Part of a small language model's weights: 3 heads of 32.
Each number is 500 + 50 x the weight over its row's rms, rounded and kept within 0 to 999. Layers, rows and columns count from 0. Numbers have three digits each. The size before them is the row's rms in percent of the matrix's.

# up: layer 4 MLP up, 768x96, rms 0.286, rows 17-85, columns 0-95
# down: layer 4 MLP down (transposed), 768x96, rms 0.283, rows 17-85, columns 0-95
up17 104:510540520499448501437561478546479425490500380534561477529500576378556470579495499537479565472533522517442494480433587563472495427472577550543510532427492522555504523554502553433453473606464465393571481496435422461552480469556543552482393599503516433534487504473509498446519439500460454438
down17 120:390497571487469515416524599503491491525513432503424544389544450505515426464536405527472495490378539497508506427485488475536489441410515542600448518482527471519535476499558426512514515526564510592624478529440481577504502496541560442480366482516456475477532483483457487498434511599459521513
up18 087:475489520455540528474560446526554466488539459519515464423461483465542478422477511441567591375487511458547503518624489584456449440474415480500520462458556550506566450493499533435509559536494485463495537426427489430526487512453588582479403503532461517521527466509377534573591549512446597465
down18 095:517524528598535528506503436554461553579505524486614501479458522480563530440538457579469590426466453472419542506470496429472480538458497512488449496607422503580492576552457453507445489444481437527500466511479428547564482565412405550431538465590517499500535530597585497458416525488534442488
up19 091:527383478526526473547532507428510483661607522559522559567451476508525526565589466473471523469494469493455461477479487487427554410491462509520464547456538487471574529441516482480429558562559593484518522500467469467576488545570499506439534563573547568566525597469479516419522488491576477411
down19 085:539494409427510474519560423464483584556515478459457547393502438549494575471483495577498531570590551446481442463468473444548613482458562557522528549461546608427523566537456502454516449436438527445456482554519501466535527497552524373508451442475490527563484454443483511452563413518536507547
up20 099:507643578528439477460542528559514497489540556442484468485462507418512510620532440504488455393526504505504453492396501449439438573475494548479468456500453539511487511534572543479513509467445513443547516500409511414460478430444587466497520498414407472571488511488467547397564433531460594489
down20 095:521488471507487545533572533515504557439527596465464467536466493561484463456585504478444473620514508428484470477556534465654500527464468528429428506590549532443571487555473553499545538451529582419478460532419486552496476402463500644442457417537507524452474495510475502425510575468521512503
up21 111:513493485531426460397482463480491575513475490437555469453539548524459479457567504551516523465477481555439498512483546426473505461443463393478537575429484500526518533403556405507486573639472503390520599490434460585406465539452479512500385518541441536521571468533472492500449557520486501440
down21 093:515438451487551476463550349521575479492568562523553511511518582586416544466537507580497463485499504596529517557513532539541423533463488519482542504482454569579461469553480387493441410457424542548482522444526509551529491528472526559562502539613580549474543553528461577475449591484501501528
up22 101:535592485497484459481412508434506453551489555536476521506475437442557531474425464495458465461447524537426596527507572565424489506471455497458388482426570538431469448483417449534486523516437415489511419556486559522474414548464520462485462506494519583584576568572490610512456412519527478456
down22 103:431536487499481494474432493490515579445493525425457485514532511526536665507504540536461447441525567465537554465420490528416509523592483504532575498589472503560430585507540473550428578489616513446535525376478517469493401585539507478582481477480526555428486490521547489484528563493429476500
up23 084:481574495543466586537439466488470489537473534497445486580449469534517387463435464524491495522467522490418469510484372544522563484485582511400481527521552419544455466433510485499494473410572386550541499513464457478460558559478440444501473515520630539496553479496481519429406507585528535403
down23 100:532508496495511492496534471514516541468498408505407512528513450381523506511484517511547480550544541511495550517548475598467405512422403452472629505481367517544556414566498515545439490413636430504515454516481492503430515458492435512528392491492485521455540536508564559529476563529454541573
up24 097:498544528441553561497509516486593455587432499571570456448487416479472554482428506530446480535487464527524415442549474406541476484449580521565530506450502576494558387568488523451527470532496438512529476531517454570537543447590500527554586572597500442464549580527421575458539463501512574500
down24 091:428591566521487423626482568433435435485472447613505458557561490511487506564566603535546534533509555495519497550483531611508507588494515446455477577472516493531461420407557530561443519531486489621510505462458531573448475518502510556516516515456556469399488476429450505550497485506541504498
up25 098:518556530573412455425457521470421559506495424546510475474531457549568438441428463587608563466391506552544464543520596541515440549482508473514475522553407424409494505487458504438573489571511489475536506561579389495519549501505525536480571446552510543527537488468502508491513564451441468580
down25 111:487436544561501472452430472486475572427438566533550473497426640502586579506529538527506473457545481465465453469493563460406502548500555409473406531533509419461583497521501482494547506553502506549448549411496490524518559542464472414477373547548455507497446472523556448497437477521616461489
up26 096:558525506493470476506463491533555603546501427502449459552433506457569489493433502504580505513397557540445526397469465561438448488523426536462512467515595559506567469554559506534528608534439556564511487419505514493447405413433545564455449536546573526560510581451592520535486502552478515468
down26 093:525519454471630542559540532440485495495502491522571489493567517435469562518570510535451516577416489423463467603559473440374472402433440405522511480458547538521536555541530564564539477510525448531471528530514462473564553564466480613578441465539468532530553457452498461541536581499477490450
up27 105:449492568497412457469552499499465448491430546500541475432482557483414395517578387401540591480487457540525456589541418518465539466616534417566477508504483564526391581494493470445553515547563550515463493532439432501538452513488413472503489529517474547545549513519451551511451534566538528501
down27 093:477506412518477437542569541511503469551454565549475554488466513521503561438520504514509502491540484644521443429475475411449545551545495469436504544535507475539408530470431546516599513476552560511446474610482396484551505432568551439596511524443502498470505553539355549554509500550490564468
up28 091:469465491416499528416471507475547509455455499503447505501403546580424441548549497511546447451484529509492498462552503540471539477537473577319532531549491438553509507496546519459514540589524513550455379538483563499515492451578559488575496543515539482463391471538518597508530573545505376486
down28 093:546563392468513480412494427459482417538535453504423435513516457507470537454514497428491517464447541570520590599525411527439500479488491599543453460464478436551524475609570560427568554547479406492499493444468480477420501524429482497480541508489607522522552547431486474500545485480481586574
up29 080:536410402536524542497513601482476591421514493480534446481476519547527560472519532605449576562529573575519450478442459511529464527533409551450573503461503501424494444489534449560481496599469491499595489551487480549454514452525571487518512520516432453589414563513572510575472462414549444556
down29 090:474527559554459478541430478511469471556453521466541554474564580515475516468507469444458529522437481470524464516438586613452519535545513453537485466467529552503497573468587512575540522528495515511596371490499477423555623585576565513402509502418548575460564491493531420584511542481442485526
up30 101:531510573507512460527506447509447482629527491425517452626503482515457436512471447601602578504499444468468510463450491526484502481480438604523482486586463588491485537512528414428502455438481547448525544503498538481481456424521521507536407593504593470504581513579518536474471500392580485529
down30 105:438490419534554509580541498493484552471433493513548474451559480475479446481473542520445501470489468598626474480496473557476455423480507444499501568501511458508448449530522543619465558473562533586491510472490384537580472485541540441436494482469519406456465477601508597547463472388420550442
up31 092:466477472516509548558436641522541479580447514442512562531489565516503548513533453500507436434494564522529521531514422557571428554428601453510565544482496467496524543510528432469515460501574536490540531529479623527409512604494502525464480493559565431497541548447479537368597480504467445452
down31 085:547519444560483545587446588549508500540504450525609489417526477522474500492447527496469443463476507503502489394565490445552457542568558463475614588447503622475516484505478488511445663455446420539461476549431548484526484538435485552510577499530478514480547548431417498490519484517584493511
up32 100:411476580483458525488609490428440542425454493587500452588457494408518524429512460527527449488493518564479470539528525538472509442500519493534523521470530419606481481449452562504443527553570551523507473534517498513515437491482449470498573580518489463537400507661412507480584416460561497549
down32 106:476475397468476505534545492466450438506471560401576489518558541480414558452515480509430503482479482398453474574448555501542573476569471532469467513392512399471526553509448549515449424497554506573529405492472492468596423546462447512491517598500593531449458529574527479555438517522422533470
up33 092:602531529481485504405510489488498505509565581483478541529485507550414589518525506441438495591456381485554437479442480501482444604511512404553512542565546505440494402436448418456541409475451515397491450526551495523489486547580478571479510497439538500521508503502436522395481505545557484575
down33 084:423641437431418527504538573432500467491507470547508522557538539479473510450422540566467456598537427464522588482401439481498557501497520460589475553483438410605444482428527468487493552513482488476554460592447526524468459492537486530470441511496526479455539547464433514549548503388489514430
up34 096:551507597497453492518527416594556515468545560458526456590427521548368499490514524430492442607528514484440587510535480496453608539473568541496419433513550436449442475464543490429455476499469500502489480502529525461439529476470579466528548632518565538527500544616504490521574481514529505519
down34 094:522505534427437494552554540522381453433512520539420431446601508577545479484547461462509461499444485463611503540584541482485508488490514497532450555534483512533505448502594557528605430450541567441495491534530528410576605430492455595486480504505450441494470480397472526535463466471422552487
up35 102:500564521523509477487526531568576449490543447537523504511469534458502492418566495486441534549459421518470542458526545584606486498406425410541469609493388536575494520472514535454570542585469597504540501441487459489484514440607605473468533528528519401518555523479618500467496483522469457490
down35 102:524536489476523529408609463413496481495454583466354586492456481447550577466428513519503456547461484461480453462474497423474380462540513473539646424509428470499533465512496561560479432489507544468462489486498513547472485560506465511469517607530518421502454485473483578468454560556542576518
up36 111:536583489415554596529515544493496471540521527533537593512501540516474486492509539499562491407466369549535529446568565481504547478435404567491509520513473460507546462478520399495457566589600463514524413507466474545362537603557528546429512503564550486521546473455507532514466533501575516449
down36 130:524507498584426626545588631479512547539561486546481483508437529482507521413594519493564527431452499473470455450542455544503438438493460492440502519469495547498482487457526499544461591502463513492520509397469416517523488479521568500424409519563541426564576580561503514512476565479479536376
up37 112:411495507396470553445511536510487469413453484412540457553461603465503565466528533499489461436454450518371408484513492520499494453560486593518484430541536581608536480498523518430584508472552583451611491473518459587485489520448516495476471529572505438485517587564496497522510421450514526460
down37 111:567516573551511558499574459542507477544423558449542520518441595503470560542466433492476488435491400514595475542479504488418463477516505617512448472541524484469481484412468517485462470501476602405598470514435451593506558452506507620521558563521577473484495544526476540503568449444579460487
up38 102:479461453532528445461397446486485512529472481510413519501511495505508534471527532451500446486477523541424443595525486551589574447518520621528552499520577447518658478432488486563529422477546446427450517478568427485510626447479475515571600464513497521490555559512568499503487456501500430423
down38 121:491470477559565427435499493483441468480457500478522504486504550532426465549517571491439448439504352504458390510448493410520437484517401567430515451456532470512587467504538453488353524567526476530520510455394518485542446413461552408508516512520498491551490516434516492513488461600458473442
up39 107:499464415402524413442492500552512510541463371520512475565436434491578509511464565555491481524512452522529497481469515545559483413459440521471369483423523448593533492462485499531486522558502576552515521535480524423455393544460458527491550569564372431512486512451519442404555507528484491493
down39 111:627466558527419490561554516579456480427539511468493484484525586569465620500607485541577533538533562537479500533477593489447463426504527467559557583457581556543540433472523398519438548504495505445499494568495480542488509499512460493571516490515539418441411585489493474482528538418503557498
up40 086:422571517474477508484557514548523514572546426409468452429473406545475479530422483468493569434435555464481482523545529543486551572485473448511548548464507415594478435625419498442501388614442568528430530447447483523538482500509482510475475565588494460496574564497480527495450498490525568501
down40 100:575537503550563544530541560559544557526481499455530475472521483492495495475618517598497450532522530555379442519493595491453505447480358510451474558467469526580509510535518501449500456503468502476519580434539528498497457532411598482442521614549422548524423468425500450443476508516388500482
up41 097:540443466494484570506454435479582503470477546482554454516427490419626452533555545493507430535527484496465508446472461476490525590568547502380577505530593467512513520549531568542457481460501395470529457484452483594505539592510638508492482612525504568463505538489535580534460554508533557512
down41 082:532520542401485446547471542448487498431488469541540498553512358506504468404578494505467538482476489459462525494485528482486510414439570467637506513474466528453503473422522445479632478524490530533576432498466544485443483483497455540450489438567509425547462577497444399406476447496437544585
up42 097:498444505521453413527458523405553583462530511439497428553538501484436497393388505473513520523569632540451504517552530585443487517581450493526505467534459460503533490453564479486438472629505540440504440471573454467556464466536566434413490557503566589528543484481548478414516453485499507494
down42 093:424472512546512520534580529538496572575555478542560451539472609499453475533501454470526426477526558602547510475545523468532514587490565601470452431546562476397450530516545472605572460516550545484518513476448482602445498444520555582521441499535558522538501507477456410506390477502434541457
up43 100:447525519492491464523508539432353583531488506450652451450563505437507492539534469533437377492453465446523481456527485498428463484463533494538462401467473592508531412529532495454488467496520546498540523470512421538508491435502463435477449405583447579514385483481469477491540523460586515531
down43 098:543526540520485424535449430540602491475487537551412586558444502522498485489459589417609595436545480568478530454452533510472534462431522511462520496479463475520428548460518429510516484389483462530511443583414520472483534547520585467537576444497586475494549450458529554548486498563441390493
up44 105:545451450572511427516507510520587452508490561488510410501570428504547473517452556547485521492604488464506499547583449466577501485451498501481473551608393494567466494426487527465535452527587464457392449417387449514432546575570496436506474526498585402498543463514459502481487460526559483537
down44 098:581377481463531494519468544583546487454485458424553545512491570479536508465524453502505542555457538488519444562540491505406524514556566479559596527544456455457453487519572522399451393482564585594519517449614501531514470408452492480515468492537394601528454530465484481469448524519482541454
up45 095:578456564519466456493388568515460458514503483531511557488535498433462539483416526440547465503494539433740457509529499426453473508495446551443468482423457448475492499543462474507509503478490458472523495458493542502504461462502506530450586453476517559519452589586592469408453508500448503421
down45 089:497542446453437372432543495428506485553412588508579553538418546499530587486456607468473495632420418530401502534464481540476536493550475434451538454508556511541512526461586534461484491505476479497542489525474526519536496428496456555472452524488456590472514494412442498486494587451572463530
up46 093:490542499496597431421406504434593459449475467473571408483379462566559518488508462587482502552457470530601563499530486520523514461450502574481436485461593493508494572533507552535559488523509584442433543495514531538568432538505436504508562525486508493526414541407544482532503464509543438388
down46 100:491487478492495460491531546517462470496461405454476437455460478503458480459487480471368478470464436625412458453499525508495384572425555515442580515520429435484511504515496608494445512501624452468431570531494510552441505576420450530473469473447505468511570429439499487577455518449452423504
up47 102:485480488507499415559420527527487484515486448432554545547537515457468453498522461457470515442484405524500534534427513506472504469473466569627460470533457582547527511590578493440441523479515513459511589418441544454474568451571415438439609507465576423511410437587500588508498501512507575515
down47 095:468434493479580466427521442509566506502653512526519491532420608566410453488509442497465409506426480489530474506429512522561491476417534536417524484529490565552512421539496474536441529546541536429568459534446518552513528447511461462544427573373494503410519462541471447538418505506472469481
up48 096:482519536492451501483453511581481396476502568538477537510473448591577432523557464485490399452409490514525490448489494482510329424488466607531480549488546375411498485520496509449541517535515408497424475509422514537543503454470453515535573486537525448502538531593400535532525503559493527480
down48 089:550483504599506462493505537533545441514551438582577460475579537615456451425478512489474504483568451564528493535538425457492532617532567543515532559552539483531384525530460558466461505496469540498466498551429496495461514459519495519604606506409482537593464494413447531540527576463452457437
up49 098:512469514436637531522517469457560563450467490463416553532393478501472523471409582453483514365515457471467445530534460524508511515550494519560529427441470534536495477465525595404441447484465608553532476461573417512455466502554462424376506521548490532500512478520535506533466526561553542542
down49 105:593559474514568491416412422508546558484436523453478517450534494510514559581484525507471463518566528466490550552506423495475606529402431440497505553544462518417410488493602449434464592519528509490516467473501530455447451588495520470475416427487531528470468504612546549478531464437522422573
up50 092:490463501552560491422489510487555495461500431455554480509581548565575523530465496493495400509440456547544455400587553548446549473540613500454464605597534645604537442498422522525527442471538563481509524510490515464476490471448524576514422484510470513518440574509502519424485554530553541522
down50 096:510584526485469424462525495604527505438472504470489497494525437502491559535484574454463540536487519424497560512485538444413541496551462393462548424384482406456428495483508474459480487434449577528549423541492468477493470524528428436457486432489501549494534376567572452542558506505472472356
up51 087:468425427425540516501490524574498535470573498491519494548433533499425412434398491446478494492587567612540431535411480508491530506531528506490497507496465571509573498478481393475513495555520530551496560507606446550401555456557526494468512499578476523444481500617534584456596426519539482486
down51 098:586501528497538491466482552604503451463495575553519505488468440496524497571528343550578508568524503520444479428476491492519528402500489403531484548514535551501537569491526511541573549504494525354441510432526449555455482456543578456599538565568466508426461464582493565497431531529514489525
up52 095:438549460588518509465492438443493448426528456463502523537510544489510448596571559572537485509552421547552574572502527510493541502464412562598475543462518498578431503486525507513453454537498537436546540508476434511485574419573601516557571555471546463508507452519488433427514387555520526390
down52 097:485407530531434387513480509531580445593532445491437500477575529496563478543555561533505466462529480494477571439469491534549504520453543414506546529440550533490495536496526505543461465462573468561548556522420567538528389541479592482574521457528516553497428414556364476416465466492490511582
up53 095:649447577528480508602523498452483509404427477475504486544486472502451493473492432482516512512496501499548496530510551629504493442560454481586354562561482503482480487479557536543419548557483489425465448479590555550483496422530513495479503476501553455475460490470563411479455603524523409441
down53 100:426555553483507479489525563519427549535516583491601475547461546513449475545551541486563624498454522488585554539527451521510509479535478526617433482468566556551407499481580560471470583525494546487468595502547513425438431501520402536520514590604564520531540489531545533549481445517554533482
up54 090:534413581624613446438495597567482499544447520541486509525535487432500508491477515459379511422580501531532492446494475488516551538498413496540401526482510469482454488483510521612517494563523489462509546479564455498488491607580506497509475490504458495532413505655566506508470485457439571489
down54 088:509475487482416517474535454456475556476623531455497499463493490562491486601421492468455527510481593411508472513562574541552527501467432510496562530498369615508514457552500499514405493599587486484511460595500488511508407459463507370453532487549477511420502505448538446554482511558546457463
up55 094:435514564466497482419517447478559448487602562493426514461510496542529556496524503508484511549561527531522444444534533619500493512478464484461468544484547550508583497464485558516497467559555499489553556467583538462444559468588524540598504530481506541465549629591537407525636551519402426514
down55 086:462491528482501533515560541399467605440479558518454419546517493591479464553399549484524431489573396461564477481484484480523565556495533477502526502509531493553507518479563429498456417492501485491480531587428458611514486487532483491471479411597566395602517489505441549453403516502512523407
up56 113:495571544496492430418550469465469440427487543438455561387509482567497519493526439517505468446530412518474463633438446527574508409514431433550535439540555531606568481495513479478527459618512457512469470467536478498500521512512540489585567538564492494517525440449458430507498565406586473523
down56 112:485547550455496503492441562464502502499463555600549551548603439506456540481461476510502526460440499552579504498564475436387543502569516495548564502456422507537446475553514604547466524505452456489572505539526504524452525544480420442542547516334448488486491445466453548547571430593410545496
up57 101:427484574471576515523478563486566433533498520523472475592484463476407543476422469499550470480577480521511488561610446538499459500502527479460507438459555410444621520399485495448520465480538521474519469572588493393528501450554577446486568517511466430546442447437434531466534488488586411524
down57 108:563475494630548476493513559512499479516423509536544553519533487491578496409524485493410488591558520583460549510589538509448538523420515460563485487472570532373539516549420498510523486602495526535508503483457445451477607492463470555480549460602487454470527405404522458513497504436511446575
up58 088:578380454452465500344509530520530518463415484495519435469453478455489467468422440505497455555513469528517534451510531487464468467537511469439420493484526474460562440436493370490553491551465420565406443567472510602434450535399471425520497494494557471524473481460536593500464491439524504449
down58 103:523486488612447504433541586542476578477453531514558597520490510553483457404524507505632423494608512507544517403480531543425519460520436478538532459513490524451497558472483400552497500542413470447501426534543558492523590476495502562493489601532466488508533540474475433458553428563546480415
up59 099:542507461430402461481532549490480463539469489494477521604477506529426507501536536637425506518422511491524535556516492388472587532417516449512449522481552515435555446451409437441459540547462548480524507430552494550443546533527540484517397555532546478487422471439452455381584527533516549491
down59 090:533477507476563439488541508571522458491479552519489507491523484513458459555399470538488405503546510426492445464491397434513483526501486624570558412490399394508472550521511529452519535468486464506476510448465450522431472525483450577544406551513438440387497478627456483576516508496474513614
up60 089:422582436505536491508560521474484422475463527457576445513523569507526495528540522412479485464445521442622502569477497546456504510510512515472402495492527529435549569553551463485490541536543460444478467442456499513447551582502513544554503619488530569476527351617474487501578609468462497438
down60 088:556498444476527461666421524529570519573568436595443509457480439542616498496446506512513543524520552494505491482527535474459548526428515487554559492573469500522449471547545551519425477413457499568449500582494582459452471399544494442472533455596480403437472563528486491541541493456544488512
up61 101:475491492519501469481536503459597565500487410541525505442405560455569538511508474516497564462435450495496498520365471533478565488537566439490410541445435514510622445466517428501439555510525451560488562445521460471370475460547444477402454516538495578516504559538386513545515572521465523496
down61 107:433465471527516465553564443540523523530507443522385492536402476462514593502501624483495613500429555481442474531485513499519448486489568476474535442467431493533593554488502484593431518479482496573490480469486497362476456451551504515482466485503373557567523484449537510601462428432502499438
up62 099:488532484584424539409463517446530553464498587445510415489494462503590542488455529511488401457469462543452541502441521499542411544543535553457564540511506376476523472481497476526487568479555349529548485475429521543515524475470567455490556504477498534533528388472426582544527424403483551537
down62 097:501471459473421466430502443449497540534607542458412601503529444434458576450444499536524480460538571501430480507438488502543554452469368569460476478518512474507380504509561461595500494464408542450518526371450508564444544451492476550504514472553524530456489509467489621480507483503552493554
up63 102:469470469497574567472484477463470630542456511454499485561503419477516501503530548548495590536596461569491449493505423462418466481466591566435474433520483461389510526494534496577612422444599554493541475464497523438507585513490591523545493538598501509505570458536489554512474587513479456522
down63 100:544417454563515590409549591482464592382479499484428509480492496507417548536491450567548585566460530540617534499477446488469487518474514452497388440509564566559490459463521489595541579506539456597517534444509470439470497536477520532462468476559479460479470473482420499467464552593499474457
up64 082:473470498485542470462511513452442556530482467461494476479487430472484556468537458432599390523465579506583460532533483536418493488416476564552518547486485454522493549456452463483535547473522584536519439437583393573455426534549626415501546472549451518449469460427374512496472434532484478434
down64 085:530467537524431560528415465511603545521543584574424474569576509423499445502491490486458619523417446532519628516435505474487480475514574504547516492506536525515498461554485561522448556501533466391464510497421552422518567561384445550600469505497537473547480543553540487530488551493541547533
up65 096:632491470500531454513490580554536632462401453477473566429500442477512509512482457507442429467493495507487449578474484472579448437487466473538397474561473485497435440504495563512515555498460484449556567452495531443444487562494511542516421503577485501465474445419500626483503478432605554428
down65 099:514470594532551481518470527482471510494599466610466515516618461483540493445612482509543490490493458476394457495489439536529518492428402512498546508471418442510511520468562523430532499492463484467556470382541570580513507528580446575490401481529548514526478414532506507439488435555594558569
up66 089:449450482524496514540545477464537468535454497478483539527459520541455482412534566501466433469556515475482517505563581520530362488502456515467521529577479616466496471470538392444393492406477563473488531409448537575462632527607518515483475529512498383537421474430494517448551477498519487446
down66 093:552510465486509428449466516490502528472542554482482548476557474493505605440501466497527467407436517498537444502524581441560502569550553521584471573511492439576480538544505543416518579526539490514465494498539535423508365454511461405523483585433491545418558421480530624610506482515466521574
up67 104:492475519358483494412513482497508364523531559428544425451573511492389503510479466557446463539494505565476447504478483556515552552580420405446507504427524527503413466558532558525474486572477494474519557444450404535519519528537422433538523595530531508476524488442604440523475544536494493520
down67 101:570425556508464441541529526553541417459496551548509427441416499531515484587445490478461442534602541470489523545473534435496565523517534495517506448492554430490491499488468469473482507516547518453478443547401474431483455467490517460504486483466622505497528548507483669630439458497370488438
up68 092:494411515565522556476416417572459482527529537514499576383514429455489382519468581510529497469583447542542492587463469470475541461478472453474492461507524530490476442506530436432532532561534553514541469489430538466443476498512595463534498621549600497526475435529485527495443586409568577508
down68 105:509513538490540532419457481564537573468460647512498552413479546448458472410517475426575415471482581483485533592513512497535513549465570501512440470490537490547553492457415547545470487458533514521517457476530490458526540492406468517581496561464564506381556549515570433513419566548610509488
up69 099:503468544598573453487497489485446451469463574399391549556428563466562487489541517543518420435418492490548457500526490577495455522532489543519510452470507460539472536528447460470636572500505485420655548508450416499479540492436564470495489465499560560496447473520422469516494547477459466589
down69 102:479531448557518460436466487437459476478457482489536452396483477441543469497535465532471482456435471578469530561500547500580483615555572525459516495494503528469540429556534477457512607484557455524584548513464458528476448486476516515389518321491479526462494642489541457424543479491513415536
up70 100:396505605481383500502546515522458462422522505544464455591504478486540411459492526610474433456467492398599523564533582506446568558545513497518499496433471457542449480469540508564481468553558466457460575426560461490455476454495470445497661534576434481508505518492475503496517507515541539515
down70 093:497472532477553541469491497528531517421489638491542487458436498524482416556484453562416491561585563531488470477436464567610482552462543500490449507616524450514434544566559533516558602551542537400510530506529550485529544542545505573528464519502406518501471391466485497464553463519408427484
up71 082:483453531476568518550454406573579512457518512399474486503405423477502537560463470463399451472488444439470415521556494521596532502567531538481496500421495466413431498493460453523491585461435466491494441492456462524459554429553512530406525564465477482548559583467438531527535551465450481373
down71 086:522571466580512474495480445524507547466443478486448540487427511564430462448564571491522525476448476416439451531430544407453500522540487502378522473530559473508508499496441474415466528435464461489534642490523483444501456411512522463510480450432610482607573508439595574491504583495485469470
up72 084:455424473519498479535551367433504398492540576537413515558468563554564593462526454531503542460521522501520563553537458470541521504519512394472518469459536494562451542517502493390457493553517474446541459511498548469446462590499434462539458535570508443575414457491595534523413465506529608491
down72 074:678490520466497568480479479451534510450504490572450511470486466496413497538461519617514552497483597497466514558570501487399468516427532541563419505617423512533571440540527515590576568450495481506514477387566410563416487466521471489512506516476506516487507506454499506494526444531512562535
up73 110:619550513482541503490546392432434610567531490539537424429475510565459560557571515524543480468488491519524449553509479506461494540429491530409450367444512457536497417525482553574563539495512453453589519505555480544541567486384499497444515456552469541542461544526552509482550535507426515566
down73 095:512342579511467559545484519599560454456515472485556637525441482503530460517435523447502502526530485543472518434461498470564409499487476512524487426436490513393512493526518499527537576460433500500500565582387552525537507462510535512485491544594440445485563493435612464472462528509575438478
up74 090:501479490530433485450563549444502533576558473446558349465557472543526461547471508519569461441471582588439453607523504538423477492517521499462484541499561502455448443448473536507454569500616600431424518500429523491512501384506562439523507461540510608490461507527505504543531461516534430532
down74 077:531414475472477471457553457540402500545446528464472595440460525449461543495496522418364500526451506563488442514573434525468458499494443499508602398468552595551516467465452474520532451474508485521499615521449474523479545494465460641435521513423478462498531518519532386516565538498469445544
up75 110:572518584479536529426564533455477544506449364523576494511554528489440539452480510483486530480446469590500405520504505502481471433579516513498519467479508590584431537508458438494442455465593584436505454533580534476463479560550447548418463599482392513478496531570490588592526512510502521522
down75 118:510470463536566523512557512466450538508490461542481406541536495578429513397515450561447436462494474573503498470502537471425491427479496461543560475572584507554459453564523483522480350436513482461463484521431470567560500490465561498544465535478558530425441606607445509475530607449453438451
up76 108:503503399467500463495465536461542554448521580429458470504477509517472423453385518545493565429496501440500492462475521518450455481495598535454413520535499651510528442534444396426467516435440457530544485415536579510458560529489494473540592436508558456488455499500498568476444589523422473562
down76 106:540529549467455517539463536549473411522517509477482490586519459489379553445416544513450511507442516485536493544507507585558516482456528545463585485522501532534465558504444585541526449459519475489521622439431465488490542451519454481537399567362619573447422573522490527528407441505503516490
up77 104:469549575489486545446480449540491415564553527456447488569520517429414558464583567568540483502413425622554556454556483483482517478452516468476539518438502570467514427435430447453577474502527467543497503475611453459493567437521498526475434498468584400497598562471457505551478479474540551482
down77 098:571521528513498521483429497418594470469459523478559445424611456548507458512531450565349497529484409487530494513456471518518502535487545562486433585527603539493538558497568543558547431473489447471448501462486482429510453421569511541494398506449528448483547450528423576535464513427487579475
up78 102:554499420541460604523422462487598445543484484497441498367481519506564503511462556532513589479456477507546513546414512502427552548570523452465475481522488574589460491470558628473433459534415440478531483476416473526446543523455486414534444511531437523485482498571494484517577588519575525465
down78 084:457481549573487437535474429455489516467464506459486485552561415508486477420531426481479474506517517463492456495514492540532490503399466529550438541487537501558412431552493463482505581534531457578402443452584498457518560519544475382394630536457535540532445500491483450485431388455409440477
up79 116:502426488487528561447545522465448459483484575448516558514447469486463547501626501592424498534470491490523538533421533567468468556567570525491394520527515547486512523422505444435462521544416381513484571473536428431423516442433455508475567448469557556531452621532455584454487469484510460512
down79 120:544490466502511575448558570427470444516578494468577527475519472451469572529549430577479445491380496436480464542458534447476508495503452500454517521450540503399507542434417528590462494527472439517487556612552493366492499440470520490500382539468598512427491447473457474472480593488444493486
up80 103:477539489480512577399604511444522435511625456588505529607520540496465468554581438561482483461520466503499499357538567471475434442450475551534434413494488536521515448483553498512471504489496523463498571481527461510539517524491523554497532456548452454541536408430581523449496504481638540439
down80 115:557490508395513508482514556583556513455522466606546552461451465489465428442559517466412462499562532489553503525463475546484493539346543513547482499478529520570538443539421495462525491422553456539478533472567463429536442547507516517549466464559517464485414584351615515480473488467555483497
up81 085:506464518552456529493449492533590502572495406397546541499436515405429447495530461523557453542444485493464556415465493494530575539542419412695511535518512494506532554463543495519458429575553567517557501478548430392467546522544477452485494512516470542497559524528524440553550458503501541520
down81 095:431558595566502512537620511497434472451512528557482499498498553563471549508440566489455574429560480475502556553485551493506474433392507568447579539593560572556534535516510466538442477498469452605473464442516530543514493552628487467526549419471474507489451438544559548533477513516585465428
up82 100:410447472522537397419580558494483484467518478483432520554510538549413449602525492608609475459520450526471524419557457503476594458453540470449475499496562456480593420524504458446457492479515599474543523515509408586518495499513466496532462588563553472589445485456485481540456484532443476454
down82 112:520452452490432522448525572536505467551473508555567489545548509509419576500457461533573447453561406528433527476472363518529532518599523446548542580498558426508491481563510466637472527567462465447516460473498556517434462544533523567482508492471444399467433594483553478518471538515559484415
up83 100:558392571512474558540362549403533497517545488474500402544523528449526510526496507438592504547514444498490463560524476486498511547464452549534463394463549572512465548621437527467439510454479533487599412526488451541472601503518483385449472525519479518447509510512531588527424504467550504469
down83 091:470496450484542385477524547599465477474392421460565472463517528520499503566462436525421553447515461511465479423427614442435475571490448572466522455509457481414558481463514471544520469519614486462501492485531572460508417475500531441631509437478540486455528505451453401513504460510427496536
up84 095:453485543414487540486428447575507480594540622550470470591517551494509403523412448485495440372499480455526572509574458529460484550493521459557495472559436524566539443490505543457600413482377507462528508508547493466529493530515473513523530501493434436526461471449447485462555417579485508436
down84 101:493535399441401464522419427509465541447461512452552473487525543591483438488541484423518477441521453564415511504455418507567437475500391537588559477472524453509523586475472598542592450461401472549477455484502451495509542559426427518449469549537472515446527575483456493557474490537520569544
up85 117:510469556456446490538507539430555449461537505524549526515502525546424523508533483527508412425457518619577545591579491445506460494485502561490483563521483357512554445498530517484448438510566461478569551543473568398419523483502452437552470383548518510491473490461442598435556521473474569565
down85 107:580473328469431498452539485551525556558575470495545555527543466469420525510445508485450547521364568509470486515482476523448523591477496535438503517531542423398526587537472490543526580461512561507493588473518558477446455458501531466508468519454498579546582478573516537496407568477474453479